config = dict(
    num_hidden_layers=10,
    hidden_size=256,
    num_attention_heads=2,
    num_key_value_heads=2,
    head_dim=64,
    intermediate_size=1024,
    vocab_size=2597,
    hidden_act='squared_relu',
    norm='rmsnorm',
    norm_place='peri',
    norm_eps=1e-05,
    positions='rope',
    rope_theta=10000.0,
    rope_fraction=0.5,
    qk_norm=True,
    attn_scale=0.136,
    bias='qkv',
    tie_word_embeddings='early',
    parallel_block=False,
    extras=['some layers without positions', 'some layers without attention', 'local attention windows', 'paired heads', 'gated attention', 'attention sinks', 'value embeddings', 'a smear gate', 'skips across layers'],
    init='normal',
    init_std_qkv=0.0548,
    init_std_o=0.0123,
    init_std_up=0.0548,
    init_std_down=0.0123,
    init_out_by_depth=True,
    optimizer='muon_variant',
    learning_rate=0.00311,
    beta1=0.93,
    weight_decay=0.076,
    lr_head=0.00738,
    max_grad_norm=1.0,
    warmup_steps=0,
    schedule='wsd',
    decay_fraction=0.657,
    decay_shape='sqrt',
    final_lr_fraction=0.1,
    batch_tokens=32768,
    max_seq_len=768,
    doc_mask=True,
    z_loss=1e-05,
    train_tokens=303900000,
    max_steps=9275,
    dataset='wikipedia_en',
)
Each number is 200 + 40 x the weight over its row's rms, rounded and kept within 0 to 999. Layers, rows and columns count from 0. The size before them is the row's rms in percent of the matrix's.

# layer 7 MLP up, 1024x256, rms 0.104, rows 642-667, columns 0-63
106,163,243,200,168,122,179,139,222,178,242,203,213,224,183,219,149,146,140,177,178,235,255,215,234,204,176,158,189,196,153,207,195,188,238,194,184,212,234,179,156,178,198,229,100,260,115,156,161,152,204,208,183,217,208,161,209,235,184,243,133,168,254,261,173
101,182,229,227,242,199,120,226,194,178,224,169,126,196,272,193,239,203,232,186,193,172,212,211,191,205,181,228,196,211,195,214,215,296,233,232,160,164,273,183,253,160,214,192,182,249,218,221,134,216,185,128,279,207,198,216,142,225,210,214,199,220,225,224,177
096,227,206,196,249,203,227,203,186,176,190,239,229,236,116,149,175,158,267,198,226,221,181,220,195,268,200,193,210,230,218,186,213,202,246,164,136,146,150,225,198,222,153,223,202,204,133,199,159,218,188,210,217,192,176,175,214,143,244,242,139,183,179,202,233
081,198,198,185,171,139,228,228,153,163,202,168,173,203,146,195,220,202,264,96,158,195,140,158,176,200,240,242,267,237,190,230,222,243,227,256,274,204,278,126,181,229,240,256,170,145,155,230,221,217,215,271,179,306,223,134,211,192,219,183,198,157,189,174,239
103,183,212,278,184,211,183,211,207,214,187,196,157,103,285,212,239,219,154,163,139,237,197,128,175,186,262,212,134,150,160,149,181,228,148,136,272,180,212,140,229,220,193,245,109,184,204,195,226,309,202,214,171,220,246,231,167,245,190,159,205,245,190,266,230
101,186,190,182,232,250,187,160,179,250,183,280,144,297,237,179,107,250,178,213,155,198,255,143,213,185,246,256,280,228,204,164,206,212,208,218,263,171,197,159,165,199,215,238,187,208,167,223,142,229,251,200,258,213,193,201,173,193,185,231,143,203,164,105,201
104,141,188,217,271,176,191,218,172,240,185,147,149,81,190,141,147,202,134,137,211,197,239,232,103,265,258,205,154,211,174,243,180,174,184,161,226,205,287,140,242,206,253,187,246,234,185,287,229,217,204,247,239,216,252,180,205,176,231,226,215,210,91,162,218
097,140,188,256,138,154,198,166,181,227,212,211,186,158,210,207,212,203,212,250,162,143,186,208,228,205,214,137,186,222,157,205,191,111,301,213,175,216,184,194,273,262,136,205,159,119,151,270,195,185,182,155,209,294,135,148,192,226,219,208,196,176,203,148,189
104,228,284,212,210,158,251,133,236,210,174,173,98,204,232,273,151,150,141,158,180,195,212,194,221,176,89,223,206,234,170,296,284,207,201,205,154,227,226,182,175,201,223,239,256,171,209,206,232,247,150,196,230,115,144,201,212,202,194,157,249,223,202,86,210
096,176,223,247,197,166,263,229,217,162,191,175,169,194,208,186,139,163,190,250,211,259,142,162,256,197,184,198,200,234,194,190,205,254,236,176,198,224,193,152,219,152,280,175,202,202,284,181,192,212,198,198,255,211,216,206,190,251,157,214,160,211,160,183,151
099,165,117,181,110,227,278,194,208,218,203,155,201,242,231,190,159,179,247,226,198,228,161,160,235,223,199,157,263,161,220,223,213,183,233,229,146,197,185,276,239,273,132,174,257,212,240,175,187,165,196,289,264,182,202,261,196,184,197,183,237,262,250,234,200
097,185,200,182,190,194,225,225,178,183,226,274,179,230,163,184,220,257,173,140,217,171,198,199,200,201,207,180,207,208,125,228,192,187,235,179,242,235,213,197,185,148,212,251,184,160,176,225,239,231,216,214,180,245,202,257,172,236,170,275,143,155,166,260,213
105,114,165,179,234,119,215,240,231,151,241,180,251,234,220,135,242,209,239,257,265,141,250,209,184,186,250,220,218,181,222,185,259,202,248,204,170,145,256,269,266,190,207,162,164,134,168,189,284,210,172,215,229,250,177,222,224,199,197,189,149,195,174,112,123
103,222,210,246,186,109,170,193,196,173,210,203,206,211,217,133,192,163,211,217,172,186,200,158,176,189,181,271,92,239,252,266,212,231,212,153,276,219,209,276,223,227,194,262,312,190,295,168,194,261,245,219,205,165,193,203,214,235,147,171,150,253,181,130,137
101,203,219,145,183,202,128,171,237,156,172,164,189,166,202,217,200,197,247,168,191,151,243,244,218,244,295,180,162,168,238,151,148,248,196,251,236,252,236,277,192,150,135,206,119,221,226,292,162,264,153,184,192,152,219,201,188,267,170,145,277,195,235,167,183
093,174,209,177,144,210,229,216,230,87,196,210,168,219,258,243,253,249,160,244,223,199,221,188,119,127,277,182,170,137,156,192,180,132,232,230,154,182,173,191,162,161,208,264,178,212,203,181,189,208,161,284,238,212,193,249,170,132,187,204,151,267,269,209,165
101,147,219,170,188,185,236,235,212,224,240,141,198,121,190,215,200,205,205,111,223,133,219,160,210,224,141,208,130,162,218,301,205,152,198,207,263,184,199,235,177,246,183,212,235,290,207,202,217,140,186,171,215,191,203,154,196,210,170,146,315,157,214,199,167
096,211,157,215,148,120,195,176,151,253,195,198,168,201,170,189,221,154,223,189,161,131,175,186,178,200,126,253,201,279,205,261,183,162,190,209,183,236,160,190,223,131,292,203,207,204,217,254,162,156,225,160,251,278,228,260,231,235,205,232,194,134,195,213,171
106,123,149,231,236,184,166,230,291,243,239,163,161,173,242,291,202,235,187,169,252,177,195,230,151,203,188,179,208,143,202,187,237,210,238,184,189,160,224,138,190,167,178,231,186,175,152,194,133,268,187,176,105,272,178,199,146,271,198,215,237,263,143,217,226
094,243,149,259,199,195,182,248,164,203,207,191,233,292,178,185,160,200,285,235,199,195,165,230,163,239,334,173,248,203,187,234,195,222,168,200,259,217,211,186,137,187,145,248,250,126,197,110,230,237,203,167,158,262,153,215,229,258,168,214,161,242,188,235,243
095,170,159,225,233,214,246,165,197,173,209,155,269,199,115,180,241,229,206,147,264,185,163,181,155,164,212,200,188,204,189,181,187,237,216,161,236,222,210,227,203,216,209,200,182,211,245,169,187,213,156,169,290,172,206,175,150,176,249,203,199,171,200,187,238
105,189,194,180,178,98,197,181,205,228,256,199,223,234,207,246,242,267,216,217,216,217,117,225,166,155,199,256,151,179,224,150,273,206,246,215,208,174,174,237,151,122,214,205,162,199,238,264,193,190,235,129,193,207,171,184,202,221,224,149,154,193,165,254,249
100,209,237,226,176,206,225,193,200,158,234,221,180,186,164,171,251,194,197,214,176,185,187,234,264,174,163,155,171,180,173,220,126,152,148,163,226,173,190,206,191,164,217,225,320,180,265,223,234,251,199,201,119,216,164,269,233,169,210,206,201,232,129,157,211
103,222,176,236,235,195,221,205,212,220,194,283,194,237,213,266,173,188,235,116,179,209,190,202,241,167,258,194,178,182,197,207,231,187,246,242,211,217,219,192,200,201,168,202,265,215,231,192,153,249,182,199,194,212,117,205,237,251,128,170,192,147,228,138,234
099,248,236,209,234,119,207,252,151,148,176,162,125,185,199,226,238,222,111,229,184,227,243,224,163,252,230,215,159,217,200,163,231,224,209,206,297,208,235,233,106,153,184,164,186,226,164,236,167,163,198,162,137,244,219,246,223,224,177,223,174,196,198,229,212
112,183,131,172,231,184,164,194,168,274,202,218,178,172,223,237,199,210,240,251,251,249,170,158,220,190,164,270,177,158,171,182,174,133,133,187,221,158,234,239,234,216,205,174,190,202,261,175,173,253,153,162,201,178,190,142,201,200,160,139,201,147,236,194,214
# layer 7 MLP down (transposed), 1024x256, rms 0.101, rows 642-666, columns 0-63
104,294,181,126,168,179,216,236,160,221,185,173,266,206,234,170,287,235,220,160,212,207,158,136,164,257,184,151,179,195,194,184,267,261,170,130,213,203,211,206,225,278,225,223,219,206,168,257,200,194,197,166,198,222,269,197,216,216,180,243,213,212,182,125,265
103,192,201,250,179,216,188,210,173,206,142,147,228,149,227,198,169,262,182,151,202,273,175,172,202,169,198,172,170,108,231,173,259,248,184,173,280,176,214,203,268,193,212,257,209,187,231,224,157,204,172,134,164,186,175,209,200,224,198,217,206,232,213,213,238
092,195,202,200,207,207,206,195,185,255,200,233,239,167,191,162,219,199,164,200,181,250,110,184,224,233,215,280,245,237,259,234,247,249,230,240,170,146,191,205,193,255,124,175,182,179,25,176,215,233,265,236,165,248,179,172,155,275,225,213,219,239,178,187,161
079,207,207,267,183,146,217,233,136,220,209,202,169,237,210,215,142,219,94,150,207,239,225,219,174,200,256,255,233,178,166,171,151,243,201,460,247,229,158,191,206,156,303,258,211,161,188,155,182,157,216,179,216,179,189,143,194,214,202,159,192,212,188,215,241
094,235,178,215,146,159,246,243,199,166,160,219,186,215,176,216,256,170,215,271,167,197,126,150,206,218,177,142,114,191,95,196,157,221,232,175,226,221,211,215,224,204,133,237,116,202,297,183,163,297,211,202,179,272,207,278,207,217,131,216,178,219,269,204,139
101,160,192,171,110,260,269,203,177,243,156,147,201,288,269,126,211,143,207,190,181,246,243,130,241,178,185,166,254,188,183,273,194,193,256,188,220,207,164,223,238,233,198,185,237,236,196,217,182,254,121,273,180,206,189,232,224,208,185,148,205,263,242,180,161
092,176,150,225,259,243,259,203,207,182,131,136,180,134,172,210,263,169,220,168,282,251,155,203,83,231,260,230,168,159,199,153,254,183,151,225,213,198,201,154,176,183,265,202,225,237,165,254,207,177,187,254,228,188,205,206,203,256,180,267,181,278,173,177,158
101,170,170,214,189,185,221,189,157,239,231,203,212,168,134,192,124,169,201,212,189,270,184,163,209,239,218,257,192,201,199,169,223,163,203,215,166,225,147,161,166,289,217,197,153,227,199,186,252,160,175,232,115,254,189,250,274,219,185,205,208,232,214,230,185
104,268,212,172,190,176,190,191,227,204,198,226,67,276,217,232,256,179,115,179,142,174,242,196,186,191,219,142,201,107,235,183,197,209,213,207,125,180,215,209,217,200,209,150,149,151,229,232,290,187,166,138,215,194,186,164,193,182,208,223,170,178,178,244,174
097,185,192,259,252,197,108,203,244,166,248,200,194,228,142,228,192,163,184,181,150,232,242,203,178,180,259,201,286,192,163,207,141,157,193,190,260,87,261,192,281,139,177,207,185,255,236,269,140,185,154,242,282,200,209,226,275,239,201,194,128,250,221,220,230
098,125,239,205,259,224,268,231,185,153,256,184,183,161,261,242,210,138,131,264,161,207,248,168,135,210,248,180,193,127,189,208,212,234,232,274,221,207,238,265,206,238,177,222,129,263,218,218,176,142,191,245,251,212,186,282,102,171,197,209,211,177,208,299,171
097,128,146,179,218,234,209,204,179,187,190,232,161,216,228,224,208,188,186,165,215,200,218,153,195,176,180,198,108,217,193,141,271,190,164,224,175,188,212,210,202,147,185,215,237,205,198,152,197,213,179,140,272,166,234,347,211,231,251,155,181,118,280,223,147
102,166,136,236,224,134,234,230,235,125,187,196,154,129,208,173,299,146,238,125,171,197,198,263,197,268,119,151,224,215,164,237,210,264,202,182,242,187,201,167,287,204,173,146,230,201,208,277,237,208,194,212,100,224,110,187,170,130,172,228,196,202,238,168,188
100,263,179,176,272,121,205,206,201,266,225,175,205,161,199,180,154,212,111,220,169,197,231,207,183,298,178,193,242,194,229,197,280,189,250,230,240,200,184,270,190,253,191,221,231,236,256,201,236,196,110,186,266,157,158,191,191,197,180,201,206,175,122,85,145
099,160,253,220,130,138,214,149,295,209,248,207,239,186,180,255,188,221,193,188,141,180,235,180,158,212,244,215,172,284,226,244,127,137,205,243,230,177,126,285,259,151,220,149,105,202,223,193,169,163,197,109,225,253,218,161,159,190,255,240,170,141,208,176,244
098,157,222,273,157,174,262,168,181,163,240,207,137,284,208,224,218,193,193,238,214,195,176,276,192,199,244,199,176,122,183,202,235,135,167,171,183,191,197,225,202,227,162,150,148,215,208,172,221,218,190,184,120,175,180,239,247,117,222,247,161,180,159,185,200
107,227,232,212,238,205,266,187,203,222,184,284,206,193,234,164,199,223,156,180,268,221,217,227,201,205,246,248,229,149,138,234,243,218,179,208,235,242,217,178,236,174,249,190,139,150,207,240,179,199,225,225,194,199,202,226,242,227,245,268,201,217,145,229,167
097,269,134,149,260,226,194,206,149,194,131,133,200,179,157,229,218,169,241,289,237,238,223,175,213,191,150,127,228,286,160,200,224,198,225,258,211,241,178,234,237,212,228,143,228,233,265,276,131,231,249,206,184,185,197,235,181,149,125,165,228,237,170,217,242
101,176,176,189,173,208,230,250,188,238,214,162,180,154,176,204,203,141,195,157,157,271,147,204,223,259,179,163,214,235,203,212,128,187,225,182,274,138,290,207,188,231,197,262,217,109,208,256,165,195,208,237,165,237,234,150,251,196,208,139,195,202,229,181,208
090,215,158,217,265,209,190,298,170,217,205,209,165,260,134,211,182,177,194,191,255,193,155,281,224,202,149,122,227,159,144,138,184,210,113,210,189,131,179,204,184,246,210,212,240,185,262,158,206,154,271,185,156,243,276,213,144,219,184,192,188,214,192,211,263
095,142,231,185,175,222,234,193,191,174,173,202,177,129,236,197,179,217,182,215,162,107,228,235,234,210,241,183,187,173,276,173,226,123,217,207,217,287,175,142,142,227,235,184,216,249,141,188,209,182,185,194,228,92,242,215,120,172,201,145,200,198,198,235,170
101,176,170,211,179,239,196,193,266,185,148,258,133,213,241,183,211,274,214,151,153,259,249,226,201,253,242,193,168,207,181,163,259,237,180,207,120,231,245,201,187,145,158,274,253,232,229,169,178,234,176,186,196,210,176,151,204,119,187,218,165,227,244,160,148
102,186,264,214,135,210,198,204,219,273,167,196,256,228,275,142,145,246,203,198,171,156,202,132,171,162,223,230,210,177,158,195,253,179,217,208,192,144,186,209,165,161,211,218,259,186,225,268,251,151,167,247,238,239,164,258,180,221,179,212,184,194,186,203,164
104,169,189,208,191,243,237,251,174,141,195,143,182,200,150,175,243,230,280,180,213,151,125,198,185,219,135,181,190,171,106,217,234,288,215,184,237,139,181,126,199,178,210,277,199,226,334,155,228,218,214,144,190,184,286,180,205,166,236,146,219,188,192,207,257
099,195,214,123,205,213,171,216,128,176,206,215,206,199,97,145,175,188,186,158,251,301,215,171,216,231,206,148,214,180,204,183,181,248,206,186,181,157,96,253,230,320,172,132,251,233,156,165,199,258,203,116,186,251,186,266,234,151,276,144,196,116,165,199,162